python train.py --activation="tanh_gelu" --parallel_block=false --train_tokens=1071000000
Each number is 128 + 24 x the weight over the matrix's rms, rounded and kept within 0 to 255. Layers, rows and columns count from 0. Numbers have three digits each.

# k: layer 8 attention key, 320x320, rms 0.0993, rows 220-255, columns 80-159
# q: layer 8 attention query, 320x320, rms 0.0979, rows 221-255, columns 80-159
# v: layer 8 attention value, 320x320, rms 0.123, rows 192-237, columns 80-159
# o: layer 8 attention output (transposed), 320x320, rms 0.11, rows 192-237, columns 80-159
k220:136098116164114090166141141085133125110161152140118122144138101209088149147132115097112113123164188129134166065087131053129120107070164086118118107075054131157156108149134090138109122155113190138097124159129123096112144105172101152093112155
q221:123175181150119123156075141146126111083155190127191150108086107093095102064101118118145132071159115149043118166112189123152140100114161093105108120134103086155132190136131125095100161103146115132076123096131094135156146149094102127103140141
k221:135110149141083147136182146127195146087120162165118121131101101096094131114129122114117160125118109081129120110131160135174135094097124082110155173145122135162121130154148141104116097124131099117111152133124075115118134164074188116151122147
q222:097144126112111147167066126155123201096135140120152185110136162121147156111112110100130108157103095117100080089158083171183087141114116118105144108040149109144073150136136149163106139118111136127115133122154102180147147144086125101129125135
k222:131129132072174123137135148125110176113172078085128137101111141076104117105160130132132159113138129139082128088103147159148073162096142101107162133097115153129090108215080178159151149062182117082139150098116201182140135136115174113137095112
q223:103154167189149161155135178094114110108114154126165079147177184148104126096159151119095116125125142136135132088114114119109157104095089125153111126078126117165165130128180100143128109152142196075087205129119115148097118167158141157149132145
k223:127105150122115138167144123077138164156171106145160078155118109054149162065136103150126116078143137143151100124115121141097139166114106139131130084089153167118139114142128108169105115128107127113077197080086116156062127167127154141148153122
v192:122145117131111118112146096083120091128076154167135113181147131167128136134175121105121058154089106138164085106125108139142144138171136120132134126132102119071063090113087151076132130093181137172157159106120105121097117161142110122138087133
o192:160089107147110127168118129091063129148196154134089108141158110130138115109119149176112168109186155077133114139145149184135102100107152158114129156102133109175168138123112127092144104095112114100119081170153135149167139111107133147148162117
v193:093089135117106177125113146133120121153171110124112146090159152177107124104131060124088121160083101146181081128125117088099101135085103127142106202152125107119144117144136093172108140187128078175166138102114121148089174122127169141156099095
o193:143133120140132158088156157183102112170091132152140158165148087180144139123066137161126161209105121103120138161153111117110122112127106119107107118128125108115166156139108140099108116151122104099086130128140103109159127110169132119126138091
v194:097089135160180121144113097132090087117145185143129157146120089133093154102149166176149112074196090085140112136157152155148077131137070138090163152142104155091138111103131114131168099120105126110086108126128060082129102106079158058099113101
o194:149135148102135134146122032074126108117153112128163154171089127147126134138108132109143106133093139165133122154199106089109146158112095165112121147085118114143134160157122149122108134132121160155189073173150156125151159094154097157092160166
v195:099137125167118114115163134148173209119090148166145070104094098116138209107080104163099156112096128144124141143182148135120110172175159163109107089105119108125130146122085139100115164101100110187120121125117160103174133149160131161147133110
o195:154128054132112123108154094093141165082143136166069139137110130102117140110173140162155114159133140127162097086132125102122127132135092100102112126141135084178143132126090144114150133166141178169101196106185084116138090123108147098111143144
v196:087144202152159155119137123115112148147111130077153191093114145112108144149125193152137141136090158152125114149119127087152062066136140063161055170104116105135085179118066132059114103102069108085115147100113123112115150094140111170142136098
o196:150101104088127136074157072149134100139156114161121177158139135114143165150105105102145160118127140085148189126106163098136142130158154152106108114125173151138159138142122152146146133110161136128123079132151077130107095166118144136096123106
v197:080121070091086118155137163116100141164158189077089104098106090138112166121152145121118132125125132120059107115094145117181150113136115129107167160104118109160138162161198142136057169125158120083099108137154089143160125079141156148107075122
o197:116112174175118116158112106128141145088136151090136134171124092108151116113154132157177126147103167111097132146161145109126114174141129147131157155116112074161166115127099136096137152118126148170097070110158162089121141172108106110157166088
v198:141110148126124153149122164098109118182145107157081098144191105131177130143114113094150132162165133132117168157113139120126087155067071136077111094110112121145114128170103147120152180113148144087164149132137118140133153147133164139179141122
o198:159138149133161147114097102114158120148169117119108114099113130117113147172133139132103121128125145135141123143163152168137156146151137104127113128101090165178086131129133116151118075083124145140075179118129128108132175120098080092147142138
v199:126095132141121054096098158128123140157185144098105210168114147134098084136176142053151154148133091122197129093134124119116096099121146109118124146096102115140150077078143153119135165071130092096133164165102137120095160137086113109055104138
o199:082110178122125118154174109125135126142099133142137109145161130130154118121151075118154142131125108134068138145134187149130153138141130161131144074111127147138162085121131105098119141093091124175186133120088172112143085135114135147121183091
v200:129163150114134148123145160134145131119181109093096117157142118187138136169084097135106124133131188079135141136141145067109114110099221129156162147138155176092103160160109149071139106110090110157119130090110127105082088137110117089166093131
o200:126128087144135152170104143100147159140161138150145061115093141140133093139129147146164146104188108106166107129149095151160127152119142114142094101090121150142145165123141123178153141125086096156059111118095114113155159122151163135163091115
v201:137121098120164148169114071147142098143101145092182125138124118075180156171154093124088092147145097128208107104175092185155133098129137084112140150181077118148087140179135178112134157150136085165095126155160117123168103115127126126089064113
o201:118156100089134153074130131125109163099081147148143123071157110121125133099143128113138140129122116098157123151136126132099135169088110146151133125113191103143112138107130115149119143166099119070123130111170147120074139140091087105154172151
v202:092134143141140169122116110119134124140095112128120089092143152155120124183144110171127121120128187129174086153159111138134125167116140094123132120118145101122135140146156172092139119087111129057092139153132095140130141117140158133105141101
o202:113138152136168102117104152105102103152137134127135141129105136122089079144079158121145096103106118083117136104112117170139136079114126128081103139147131118199144153118088133163133104131109138130088114125092094124135086136121077087125140089
v203:109107081172129133128134127126083112154087107097129105095129094103192142158116128141114142136131111118103170133102166145150086120142091078119114164121102130133149179096155087156134130135098082105108050093082167119096123188128097154179158094
o203:096113130124086100120134116136100124126161126097135174134108083123141087141132142130153128088113142113142145123145129136122171136126091121132133118141162105113128075154150131147122088123175110120122145118191132056105123078107143172138123151
v204:146121076135185174153153122128091153133090137130105108131196104173174166163147156106103104080178123137121102121118151071144115149104098164161098181171090122131189105119140103146153130153134055102082134092117125147078137143121089152126119157
o204:167099106165126171122141157155106065129102153096132136124065118146107157101096140173129161095094142162097134093119114143162167036118129108064139132137092103133110105131133084114124144142165128127164157152131179093111173095150108169137083153
v205:171123123101094155137156158056135114127113110146192104113161137128151114149095170139087116126086131153164107078152131128172089131168119131082138128145105126169126138142079115141167148152143115108109116123113113079110141148138162138132138183
o205:147062150153098123089103121055091155124122105128149116161120139141109113103139112132141179171146121142088100124106108124100096163139161102065152149119139120104156105139111105114152142110124123091131154152169131111127130082110078088131133105
v206:051128132128134190084164072125064125131099117129103145167116116137132129183069145102078102162153148134127153125068101102109087090102131067114156130127133151150158128069136129134102128115098170114115131139113173111123139119154145135120128138
o206:124135150097120144107109148123122109112087188092118149123145045112120118173090145141122073144095086117100081145126101100160097084163150140117099120118112140147097075122138085165139140117126113148173111141148087121151140111133164206158117103
v207:170112153133125139141144077120159119130136127146154093066130118137180163109105128157138161088141170138093153163103145175106137088118146121117119177110101154124124132109127102120185111134153128173115124142080166167148140130139106157143095100
o207:094140146123169111145076151125147093133103142154081132116142140115089117115167141134148133125123126100126081147110123133117143190066114111074096070071168114098153123156140166118127132101137153135164150146113126113138147191108152178115084126
v208:060122117158142121180173164149167145174161103134096099178133137182140075133111025125114128143126107146108098103105173141074149163136100151088147115144147116133125141142119117172152137102127148161121125160116130125117107091087096134162143135
o208:128110114178117135149114116113147116096185146143137146124158141156118106129076105164113145136154132144140145098132128138224094164135130074139158103113076117136158141126179128128122113161125149111119155113135068119132162136157164123095181186
v209:111173117139136104127104122176137160100156127141144161165157134138093153129108110092113146121133127115078186132161131126162172080142133115119121126129164095167133101138138126138128153154147077132129130114075170093123099090125101135174176127
o209:124115120144140195157133139080101106104115140135149145173133136133130120128104192126075117118124108138153109090125096174147169071082128121138152142078083136135147113114112157158141123099149153109124068145118054122130151123154086151153142092
v210:097089132136120132124140132173134137164147172070142095085154120099148140140103079160126081172127106089108124131106147116123109117132088156175131106175139123123139116106128136145099149107107124097080138095114141110158130121113122146111126112
o210:122068139135170123118170155103123144127148127090127122160112152119134143130170128132170149105134123118125151090172087142106136118132134158124156125153139122133121134161121166130111126120094140113091155131093110153128082162162095138130125113
v211:172088069115064112144138200060093173108116145127114074130092126092138140092078173107096131149128132155111119099123123170040173092127100132096119130083122109158100148082138135062130143109143070130146185135132177146129143134179105091135071134
o211:174097170095122196139122151104116153145118180143111121119202153128134116109076139144139187122162128144140112101164141089145093141116135160149147140111123130138154137115088100176101106102194188138091143144130155112175071174097083144158109174
v212:116155123114144105151134076158111150158142102136111154161103092139162108125132146129141174139136146117114133111119119168115046151185117111095203095134135144164167151145134111139098142116153102142114086087173150172143128117164146108172153181
o212:147173160084110080075130098139140130155104135110122132111127139121099113154118174119105123122155143127134127112103153150122126120130108159170159144109122078158120145114111121100115095133122115118124076077137087126126141085116108132147156128
v213:097133146152098084086153110114102084125149096125174147198133135122117103137139162119153107136149121101136113147090134151132107136163162076126145147129142172071072147205114132124082155078142117143117129139140098149155169101138140199126115111
o213:136133133101119139138120113145113152139097145158125120128111113141117139138127131141110133116152075151102121098109120178140164125166138137149125125138173122126129158142086134119132154158122166137119163141135172177106105153156121126134119178
v214:136166156123091100093149151109133116115162186176117091092122119095091150125193115127122127124147129097128106098155145159118152158101111121145165180136154120141162113147115147091134115136090139174094153156120142135162152152125159122123163091
o214:102108085114113135156074122160121172110141127142114159113165098130137102104110157072122102146152118145142119114087106147105130102087156115065153120141099131096126088149083114148173132109089149113158155136135130133120148149142084112163135090
v215:167085121137110153166086122111077098109176118103120085114138129119145119128115121161113063138111104163102087139109134120201144094167106125156183131147137127129126138147109121132170159139090132102146161149184129148108089132096139095183138149
o215:119177126120119115072158110117105109099104202120106112156180145113121146104137128189084147108138141126087098093134143154192090174105114123145106131145114127084138150161126116074087122109120127097139119172115124143116094081134159153121122145
v216:168105179157131132146075115148145147123129122101168192129119141092142078159066070157119139140099128120104182148103141131167145110101112156099103077114103108131106139154134096089120132117147112127109128081125162135093111111085208166097151142
o216:120142131148110141132174083148111093141130098066132122128113083087147085160150128132128102111166113141174140190124143139154127127174120152153094085114143121127111102101114110142118110132118154135169164111081147154165080112129124100136124124
v217:166149126175148126152138099131140153108158098091127156110144088031110066120123119060106126135139244189145122101077143149167156138171131133060096124150150103126136154122140130114055121118120151102133094176134094053088165111144085117119132137
o217:102106162111102127135126180111144128128165155129154133112167173142139105086112126120084142114086148131132079206160121140099135137157107113088135133147110136168132111116081094136139130095082143150176100086145167164115112089110109122123141116
v218:126058128132083109099117108098134108122084114111109122184178154155112141154102146161121194168121167171123074130101098163175104124168098107136181135114152128170127122153142155144133088148150126114114121122147116124129146126130119085164095115
o218:110160162164131114125136135143122117104103166117142131076119182099129131168086120140136141127142150117139171114145168118114160119090077160138125138120164113154128143076119093103163057106141086113159141074153170175126134072131141138170110152
v219:161136095142097141131128086112127114118138076140120155092146089139136176167168116089123108111136154087143127115157141145139103100140107147115101105116176115141156098161166127107143144157096140122148150070101162140133147138124149156144075066
o219:081089135097125117126119119128158104142123141146138049143117154078130160133113163167159130123108126102114134125143117176154137103160142158151120111088145147120120090164143146083078104110144134162142118127155142164169106147158144119201155130
v220:089112092153111053167170104161113106133114143111145151136167101192123098117134159128063126122083154181203092115161098100152117130156139101112125104103124100114102049150114143125108184093102151168118118122118087102144094137178111086112118121
o220:106063143176098138097118118116101134109146125161137096123121121105132132091103117093132108111183152123159156088102134099131127171126106156140124130165112197123100150177191114172115080117151099147094096150136122129151169115103128168115118056
v221:095149153177078126072200090137085129116152134132177142120081131130149112132127097074102150083075146186108090162135131108113087108172169106193127088159134156104143169131099116164163186148114138182126094113116127095123121083093175156143165133
o221:120135119102139114111117157094143158177134155120129133094154185133137137093111134135139093139144147110164138128117113098181168116116114155103110115136145113111091147148158123114127114143119136067174121144188152117146107140180126122170112120
v222:122090110180088139150156116136138155130172124115134167158131150151101160124089091127113107090162135170146175152112084121132123126174163106141166119141120103116101160103143101119134089153141137063132112158105144124173075143093119164121119075
o222:141157168132147161123100153105142130093159129102097157169134137080146108168124129115122132074141159123162075105123152124134121109108097143102155135117164116143140162129129125103133159159156154083139127142158077137179142078114122073137150143
v223:101124141109119118115106132167139152112190091151102168115116149115172091121195085100114113111086160073120121102047092108095140169139105159117150114139157090124140089133113117117138130124120099070112106133183170102160116160071121118105084162
o223:090149119056145122131129100092081108140159187127095114123118153183141099128076150118176122130137125132140156102148133148117135128192131092157156088093095104147140105133100111124148133131141134168122076149088079142081170101115123109157083117
q224:152111123101121113114169071110129119151085151138139132131112144099114169142158158136169157139121068131131143129121146139151115145116162109126099127128126149098119123107147142138147116097131154098131104141127136124172108078150131170163108124
k224:107129137120189127112092181137127096138126099092083157134136122178113122082107143114176138124123147110137136127113099116130090123080098147120100120162089168142105117147130105159097141105089090134100105175133115130159136121121148150133113107
q225:122146079159123144151164086142122113109091122170151133149117155116092097159127200139082126152122166177118159146133135086095161105093137114109101127138124119151127140153130161167128148127117174123149133110114114120104136121184097144177119151
k225:133126087125165108117120105117131089119136156128136121107082142115102135088096120113154105141098117137119125135153112172114134146113130153138178131141101124131144097142114138126149141118143129122066106140160129114118117126129100120137112140
q226:106145108140136153146107133146116118136123137119100110124084123121104103155113130136111114155137139087149107142129089126087091128165123148114168100158100182098170110111149135125123145150123106161090111123097136133118115140133133158084116128
k226:105127149100139107136146145129121114155130136090127127099116114130096118151122138177155144102130085124109117115151158124128177120164141125103155103091182119108137151143103148118108112147116116112103087172175105145117123167115142128109112100
q227:114166081138111085109136149110088132132130140160119142126097154129125152148126134130147118144122124127181131052114100062184145138134143076133094129092154106147095147136078132145153149135143120114096111108115148147164110103110107069134144146
k227:157125149128128175106143134098139155133111109136141132197079165123132120135161114148130160155157116128142116140124116096138099143120107125136167124082080128123123100119150164104095150074113123112131103121116153116123118133137072136111140093
q228:135136103097099127177161104143181140113091155122141126162121135136129088108138153107141104124151149117146143151143137117151082075091099100114112144105114159098095117155136133137089136180146132087159153128174098128159111136163059162144159131
k228:090132156072121143090114129117117102124148116152140114162165106169161120136132139132095138112115159159150106113098120139103112098123144123089134148131138134145176189095148118103144130169106121113107157150123131115156127129118099143141157140
q229:139129126133135133131137114137097124137099117136148119149117159108131113124082146137111155138137158099109129134138147096132129107105128155147143126109125143130111148126145126125130131173119128091132187127136143142119121194122108084099114156
k229:091145126124123160122165132128121134132156137190121111134129108139109114135141161165099153150115146125124142122130153073071092115146157145137163123109121126083138087139156117104124123142142135083101167117121095124151164127108090140140137121
q230:093155134131118124116122107115099118114145119160150118140124100146132117179105132103100115145121171149115136142156117101139145098124107173127142100132143108118098154152098159101150113144174127159136127138140094118101123124142115083121108162
k230:102163139148108154111123126134142159167122134130100118173092113129132133152136121109127096098154086107139130152134131116143121098149135146124155123125167142109105117141105137095098141149119146130108130122122170115134148156128143100128165093
q231:112118127113112100107093118174141133119153127112185177114145109120131105107108119136097112104097137134126099124112132163136136119139137098150158136082098162152129133144091141154155152144132155166115156121110128102148147115127121148102052096
k231:123075134112128106050163125129164170118090126099133118133150111161196136163110122111134178148101125135162095173149102133138100120093110125130171139143082131130129153107138100129073091109145137161139137121110138170116132134114165112135149164
q232:107145174171134154134111171137138118136112140126110158106145120124120147149151118101124169129101131134120144090141140164119156133157127111068146138155167103161125104095172124109116067063136147152085100129100132193067111090102126118110119110
k232:194189124146116118139129144106103111135122134130156100133113106132139053112163131121148111139116160126155155104095090081131146144119137158147119173155137131156088120092110119123124143117115155137130078126173139146076094142134127148110125087
q233:146205126140101117117180118113159163117106139120129105127144138079136112106120143114135154137148111171125106125130151117135122128147159087095120118126139153131103121102110145136120162069103108123110144118158123129165117076112125136123139119
k233:160138124138095107138157128091093163138130106148144083190141082094132110120128171116129131118107118157145094132115127101128095145102135126117124124125148094129116151116086114125137148088170128135153128162090145156172079160113128130126108157
q234:156105161134119100099137108173112129154084201165123135117114105140134093121149115106129143175177122129127127144086140118133099148151125173142174124146137108096138135128137112125165175113080128098151134129114115099179136099141129137141087120
k234:113195090125172113089131111111122146122130136138086163135154088105123081123093118163130098114109160160124106077147147140136077154175166162130161098122151138079101114122147101127122113166123069119119114080123142088151153139078133152128160095
q235:101113149076098144138127173135063147120158127124128105172126116155141119093164134117135157149190147076097117129151073130099074119069176111137111113139134133119118180141129172113126164145120110135108085151082096189079136157117149117115100174
k235:106191210106142120097076149102120163146153168158145181159098155107150085137156131152101140132102139116132167134126156138124099085083136145123179136099140131120110145147176138115189106148119142146106104101120099138157177106086129108097122139
q236:125132123112117138144147099135146154142099158179093133116103140107128118097132117071113112110120160118125101106150127158117074149124164136119169116110170179136118149133153129125109134117133143163111156135144140140142118121131115163150113124
k236:175077113102129150156155101166129123132088139144095159096116140116147102104141132170124111126122138140139133119139141125153134149128183120114089098109068125094103157176187107132103158090146117127106121135160110153142111151067132156101130137
q237:122126117091147113135080089143115156135077151151145170096091107130108125122134184125158138159101133123136109076111155123140120159152132135139151176110138132132124102143179131114179202118119099097158060094154153139103138131094126128151138111
k237:105153126102102152121161112136120171130134120192151115121128109158115163175126151124088134132098163150143156096157117148154130148127129155148116110155104113181141124092142105123145114128170130105095153091109078100129161110106117146148086151
q238:119155164104147119120104141140150119166193100182187068117143149104123119139126133115139129152113114149162145109164091140142118137138134102109146104141102182135132113120116106100126129104116097159131111117192160106107112145110145093110190076
k238:167142148099156086120151122114135134149147152149158146124190159103113136131178188184147126160120131126105138148157149150099098130130129133136146121106097153102112083113108147138128114163099173158091119130135136142136126122140150120083110101
q239:099149148113178110181120053135138103146121113110105114154156160152089172164144152114121125132168113143167113168142098138103126120116098085123117123114100134103132146141181104150076147127110086143136148131152151105145130115120117126143128059
k239:120102146140169061158115113146136153126154157152160104179143125120126145101127150115120123128137144105141172087205154119075138131106120187077097130129105142070123120157092094150105116120134133137132111122132138087117084072170105137138161165
q240:144097141139135123121121129137135125132130120131123166124087072145140095149153151128126147132167123129176130133150120122131136102133097106088155138143171126158116139141127151091138074087140125110105122138156103114086152116140095156125161107
k240:108139147137101123120151110116127110159129126133140111132136113151125090191158151183137117118142125096174149168178117121064137135123141097072125097137120161138049133132134132127125100165185077124160125101125139137113187113159143134159154123
q241:126102167195124147095117108132165125146114111125128150099119151114150088112130117114112130130176150155146162109130139144124144145097114157102145087133098120190113082117121120109152127107149141117138134136093123098124129100165144117088139135
k241:118122155135103177094119118126185108146108114075113141135145157125142123128142163128119143187173120130142143123123168116125108166086093101147137084164119134091101105155113133109097107159151130122096139076077148119116101144112104131119122141
q242:160153133064089122128097047106098121133151088092154143145140147136135123130085114190183134103125161162110086162152101143126115162127125109091126057130143116130115076128133114124152131131140114128124113150164171095102113073160188147146179117
k242:131137104093165118159158133118124112088146100153126137186134107132133125116097145132129121127137115122135144150130124156132076171122135090144122124127100081116108119143160139122103115135110155084149138158140155151153125089089108132108126140
q243:147126059120126127121171100127091127128149162122141092102139153132108149123193074158078142115154132113098135165145115133109121088140126111116137086148149140153093152152112150079140101136135121135163137124122133124134148155128105111147131158
k243:115137112169095143109119147142148184141142164105111088132085147147123176132090118143092128199165151104111158172131073133095142071172148098103141141126144112124114072155152169102124088122145087142111119141163156060171129132120159119110119157
q244:113122095108164101130116158089175124115128124131139143122118121159094137151127129168123133148121116148104126145159088145128101124150099052128106141192145155127128122144125120109116114137094161101112118147123097154131137097138128137126106144
k244:135145099122138151118098165115155139123125152158165184106145145196109136126128161071128093148115133162137141104150109145091149136108127124158158158156177119125143110082143095132144130112141077106127090132150123142143116106121099153077112159
q245:110164148118142155128121139140100210095131075153130132114132114149114124146089153128144120196146211126103138129082193121162165154123081151145102062155091159139151117130094061106135146098162079146143121113087124115124083125153097172134133159
k245:165085118092137143116125140118123144098126065154173134135145113166189180139107137177141131182104101142085175126086092121099146167083093129113158159146152096183134196105127113166114119101159160085164174107109155127126127114088110136041085136
q246:115105117134129123166149101101160122125129115124116148135137161133152118150111145123153107133134128152121119129147144108118115179161144118153134142167124132122119129105126133115148140112101091126120138141094115154106080099121129067119103093
k246:082116185119151118130086188168150100122151109161133139108094137137127112148127147100127107162119129125132133117157129141133108142116135146154132128090139105109161123138138070142139171157130080141070101143113214144135152154155138091128162137
q247:160184099126111100135148105169137132100104130139116142112109128102130165170149061187166104114145114124133127118108123155162128154138149134102143121109155063129114138150091131154108139165121082134160128118154073097138108095133120153129145103
k247:127174141096087143147116051138141103123109152126123116148118105108132132117148145137079108097146137080137130125103138102148135156136150108111150094093136093119117095098138122166112086150170114136091168155105116087151108111131174121121133101
q248:097116139114143134132110172096171148105113156099109134156119106148152127164096156118141170143098093160127167149150119150140125060132128112146108097125190105124129085124131113147150062108115164131100126102125153193133117125111094143180096131
k248:145183171126138101142105150104128174135117118147053125120133143107181174158140154105133165129134101160126123169156118115134100071170125099128150107137158085120104140093120164123092143134134119110147132109051101125069146085170069148182096104
q249:127126155102104119131124160159128099128146102146131145118150136144169103125160167124104113181140143145128138140072106161160135132099119129094183119172151074142121139117139153121124117149146112143098134099102138132106100091095105133138142160
k249:123125143159179103134162132128159167144144110119101115130133107121147111113090168116133117180122116143115172156132146110108115140138104117081099095145092137141102172113156099137139157126158122141102110150071135126081149149177171143101130121
q250:130115118089113115135105139133133138122130181131132084129108119169094103100148143134102131159110131136139118153140087183177156134101134108131163150125119139108120109138137143132176118150125151154108112150127114116071127121199125126157116128
k250:083109130123170127136123128122127119126111134155148140134090144151158141103140154141137108112139152144092139089116126132130129089114161159129102161132116115138103133047110150130094144147090176179157115134139125155091137115154112142096133147
q251:126138141156112137140183143145177124106131109123174101125128143087140113117102091119172129146117098141107120141131123141128133141117113116106113128171110176137110176136105096137146116125122170134153147117143098105106123151133125140075164120
k251:105168160097143131147121112095193125138110099158124098084111097118137098115129131152156111151136118151164148126138101100160160080117148107112151117143106122167080102144094093136136151143119111118165145120138149148132114147175149117094115108
q252:147140069099140113105128124102130122152147131089134082160127146135129106150140166096154160145225108189137148095167148142105091137114167156098144156150118109136153101104107165121112100147087080073118140165090154130111131092175091094124142114
k252:130131125128137160106102204137118153115128133154167089131077119179135135155162084133175152153123159134121092055166138116117085167140180103079135147134168106141130115135104150112154081125116145118079112123137166130151150118104102124133154111
q253:110153138120150151159059107058087121126114143137121133162110168112100036132152080152168125143141109151096120140114150149076093117150156164148120152114130091123051122141111088093143105110153191159100089158117129143120103152108153135135095133
k253:143099158115126133117098140134109092116122172133097121090148193103099116146086135155157166105122116112135131137159160143129121142132177115152137114082147128104138118161118068113101138180139143168158112076081130090147160115109129150151141160
q254:097113106124101067130116120145125088169145138125100087138148141153165148121090110121148095086129160095100169164089129114144103153117162101109093125142095095138137158219119153130165118140078077082153109121171115137133117121122132132097159105
k254:081110135100121120117123137110142126154112125173102132135154142148156106098122192160148129191063135029148157107102145100152124151159138132165130165179139126152108119125116128165102085151102122145131130162138115110146166117112114111097124123
q255:147099156070134149150110104164154120118147144119134146141130192080117131136131159123094112145102119116104117143094143146124159096116099128146103147156161159146111135136156158152124138123088152101110046097173135128139164117118171105111111125
k255:139082168141108175120148168130122129135130076155110136117140093111137149138130182090114141127122138099153061128115137127181144050120087144123108150131113133169130056111169153098170151143074141083083100076140161135158102088131154096105138099
v224:137145102112119106130108137129138145162101147157105113137108123073116150138126137121129163110119135112096153135115146157125135115156142113104161106116212082128139155113165139129146144125100125118118133135152081096134111106101128118146163127
o224:088145127135144136154126114079132126173137123112132128128168118157144145116131115147099124153074122112142100140172127110097123136121094133152079118155096141156121101117093094100117123126101167164170089111088160131126139135160141114119073099
v225:144131100106144144124140150132128118118137141134133132157140173132116171134099156140113148117125115115112116114130134101127089148124159095132155116154123116145188131145156099158141127118114155114113126114135144137102130114124134170118111143
o225:103096130147124104126140094153133145142111136156119121086126130125156113119157129146128094133120161135125076131151126131161155108125133152117114120127120156152083138123099133081148120156147168126146154135120082126179122135143123121102161123
v226:123102156133124100104094112140114131117141166127114132120147130111104138099141135166127148128114125152128124130143129121116124131147121129104092121129139147132151122140085093129131157119152128100114146162099127147145137111132155143128112126
o226:167107120148123156122174159149123140181146134117147131139132153158145169129130131117106074122137120099126126070140130137143118119114133127150162110104108151142152110104167163129144131146138138132127091102141125085112150139114136110123152129
v227:116127135127103144116114139147116094117171152121106107115144130084122162096133151166106170115144160147084125157163115117145168147112154155145153122098147092131097113146121152138128108127129105134109088141119137092150113125139101103180126121
o227:163113110155125137137145146103148153112114112134133126114148064173158125135121117137183111188129128121137144137115122160117096141157140119181120155133100127144127159133147146118131138135166138141135121150121187155122141148159149145127161125
v228:135133111158117107105118137156110159127119144143133137104112162102137108117098116137110126135131099141134087139131155123139088136135106162115155109106121119098138090105123045109142110129126118103122116132123138138090143105114133141163123130
o228:102124149121140144107130106133159127141129145132097099114139137128123157143136108115139097130142116141131155095139086131059142115168142105154090122150127131148123140130122137138129147125135159147158161103139101114107097104125121082116149161
v229:102123126118148167121110076127116114151146105133097156140155130142139121137119111111168133128133182136152137131140146119147125113138104122124136136151094155132129142083133089120107109161171120136085097165095108138132124141138154092092178106
o229:137114155125106096084115145133129172094132094102121128125102129120116169126119169119095148162136087087121136121119128145104131141157124163131147087123122155106108100165116109119192153119125110149209108116153126095082132166137108128155104111
v230:122154134119158132131093130123148135152125142149117125140107150125138126148102123100127112133127133126085138161101118120116130131130127114144136111098127117107154102137128134141194112122095136140144126119121116148147157122126141151141111132
o230:149131128119149146131159129130122133174130133115131163146138123094131079142138131151107112160142129171177135129154119105118108142130091126120136126151124153162124150150162128094128164152125126158138190176118161154109123112124108096152145119
v231:121120141126091138121140119149147124109150135145132153122145130139136130099117124099099099115112120102155126126110115111161122137134124121144124128170138124097117119118113127126126107097117102085140086178135123123117101164102125140132131086
o231:123135113135131120144093112178130136127144121094124100122150134110146088165078106107173144121124144134067113162172124124145140153148146110107139151105084102128113110140120132127126158148156175151122190112141118091139148094080142150128129132
v232:125111107182134125119153133101113144121167131101137134142155121176121105135138142113114133157150188104125102102123130110120101144157148140141154124151128191150137128138160158130090168127129123121151106102138133077112125163133124114124121109
o232:147124078106106113129146154188087104168109077138185112153134127090117137118100116164127148087114092171139125158140150142142166115124116090089105119114131119135145135133127126115159139132129140147164128153106119183144088108136126150127163140
v233:094096133120094109111128156131127148110143169112100120107139104148144131117124104187115129132099130119119136123125147122129159095145141119166144145151143144112136114159131139081101131109119185163089101116117146132082115122119092127102116123
o233:145165127123114163089110076106130121099117127135137066174135127078124137165155129108179143138139152130139069127090135153115098128105150124113113121142149102122101119101136138150120113153116139046197129138118131143139163109132156146105151128
v234:120175144156137133137121147146150147115167136146132138112148165123111118130136124107140106110110129116096135129136111150125135177113136130094143141124111114132089113149106130108143129139117162111157125102160131142123136124147121150145117104
o234:125106124125100153110141126113118145180129155117102134090116118127127142118137125177165126152127125154155105116110106139165137111156142132160118116096156129102180097142150118138104142131113094135103149148159159101135138123133153113148118131
v235:146102103111111169124136117117152120108118124126112130131134142132120140103158157124139147114140121126141086112138143118134154113127126121093114136128117155148138118128122081143122143172124152150147139121095118112147110124136124105116169135
o235:124149126123152140101144136163125124124162167126134110152133113112141102176099122129134126131128154109137195131109148122105108140127138136142153141124159102156093135125115139092134142117133087136092101126114119147096144104145124128097101106
v236:153163131132136163155154117131150108113122141123148133123140136118107114119166130128116125105138119157133145131148124100122116141134143143129104139132136128120111125134117166109106135093140135129130124125116111106113135133121120116135127138
o236:108099143125136090091119089103122143105099098112138081083112103123123139124124117169115117165130122096121111093110160138140129083128159096104139137116118117133151125141151098157173105132088138156090167111128138135155092121132125120126153143
v237:135158122132127158150160114132147131120106134138143119151136145110148124147148121093174126113100113115085115139126161133121128118138173151123117121134147108097138119095120128135130096130082142113141155122098115135142114128137121144136174155
o237:109109127084132146096118144154122121114123114134117113103146131126109125099125133137096162132163147176140118122150158104117145132092067111166101113134137125140131117116143123126079130152165126130137127149150151133145138139151135107128087112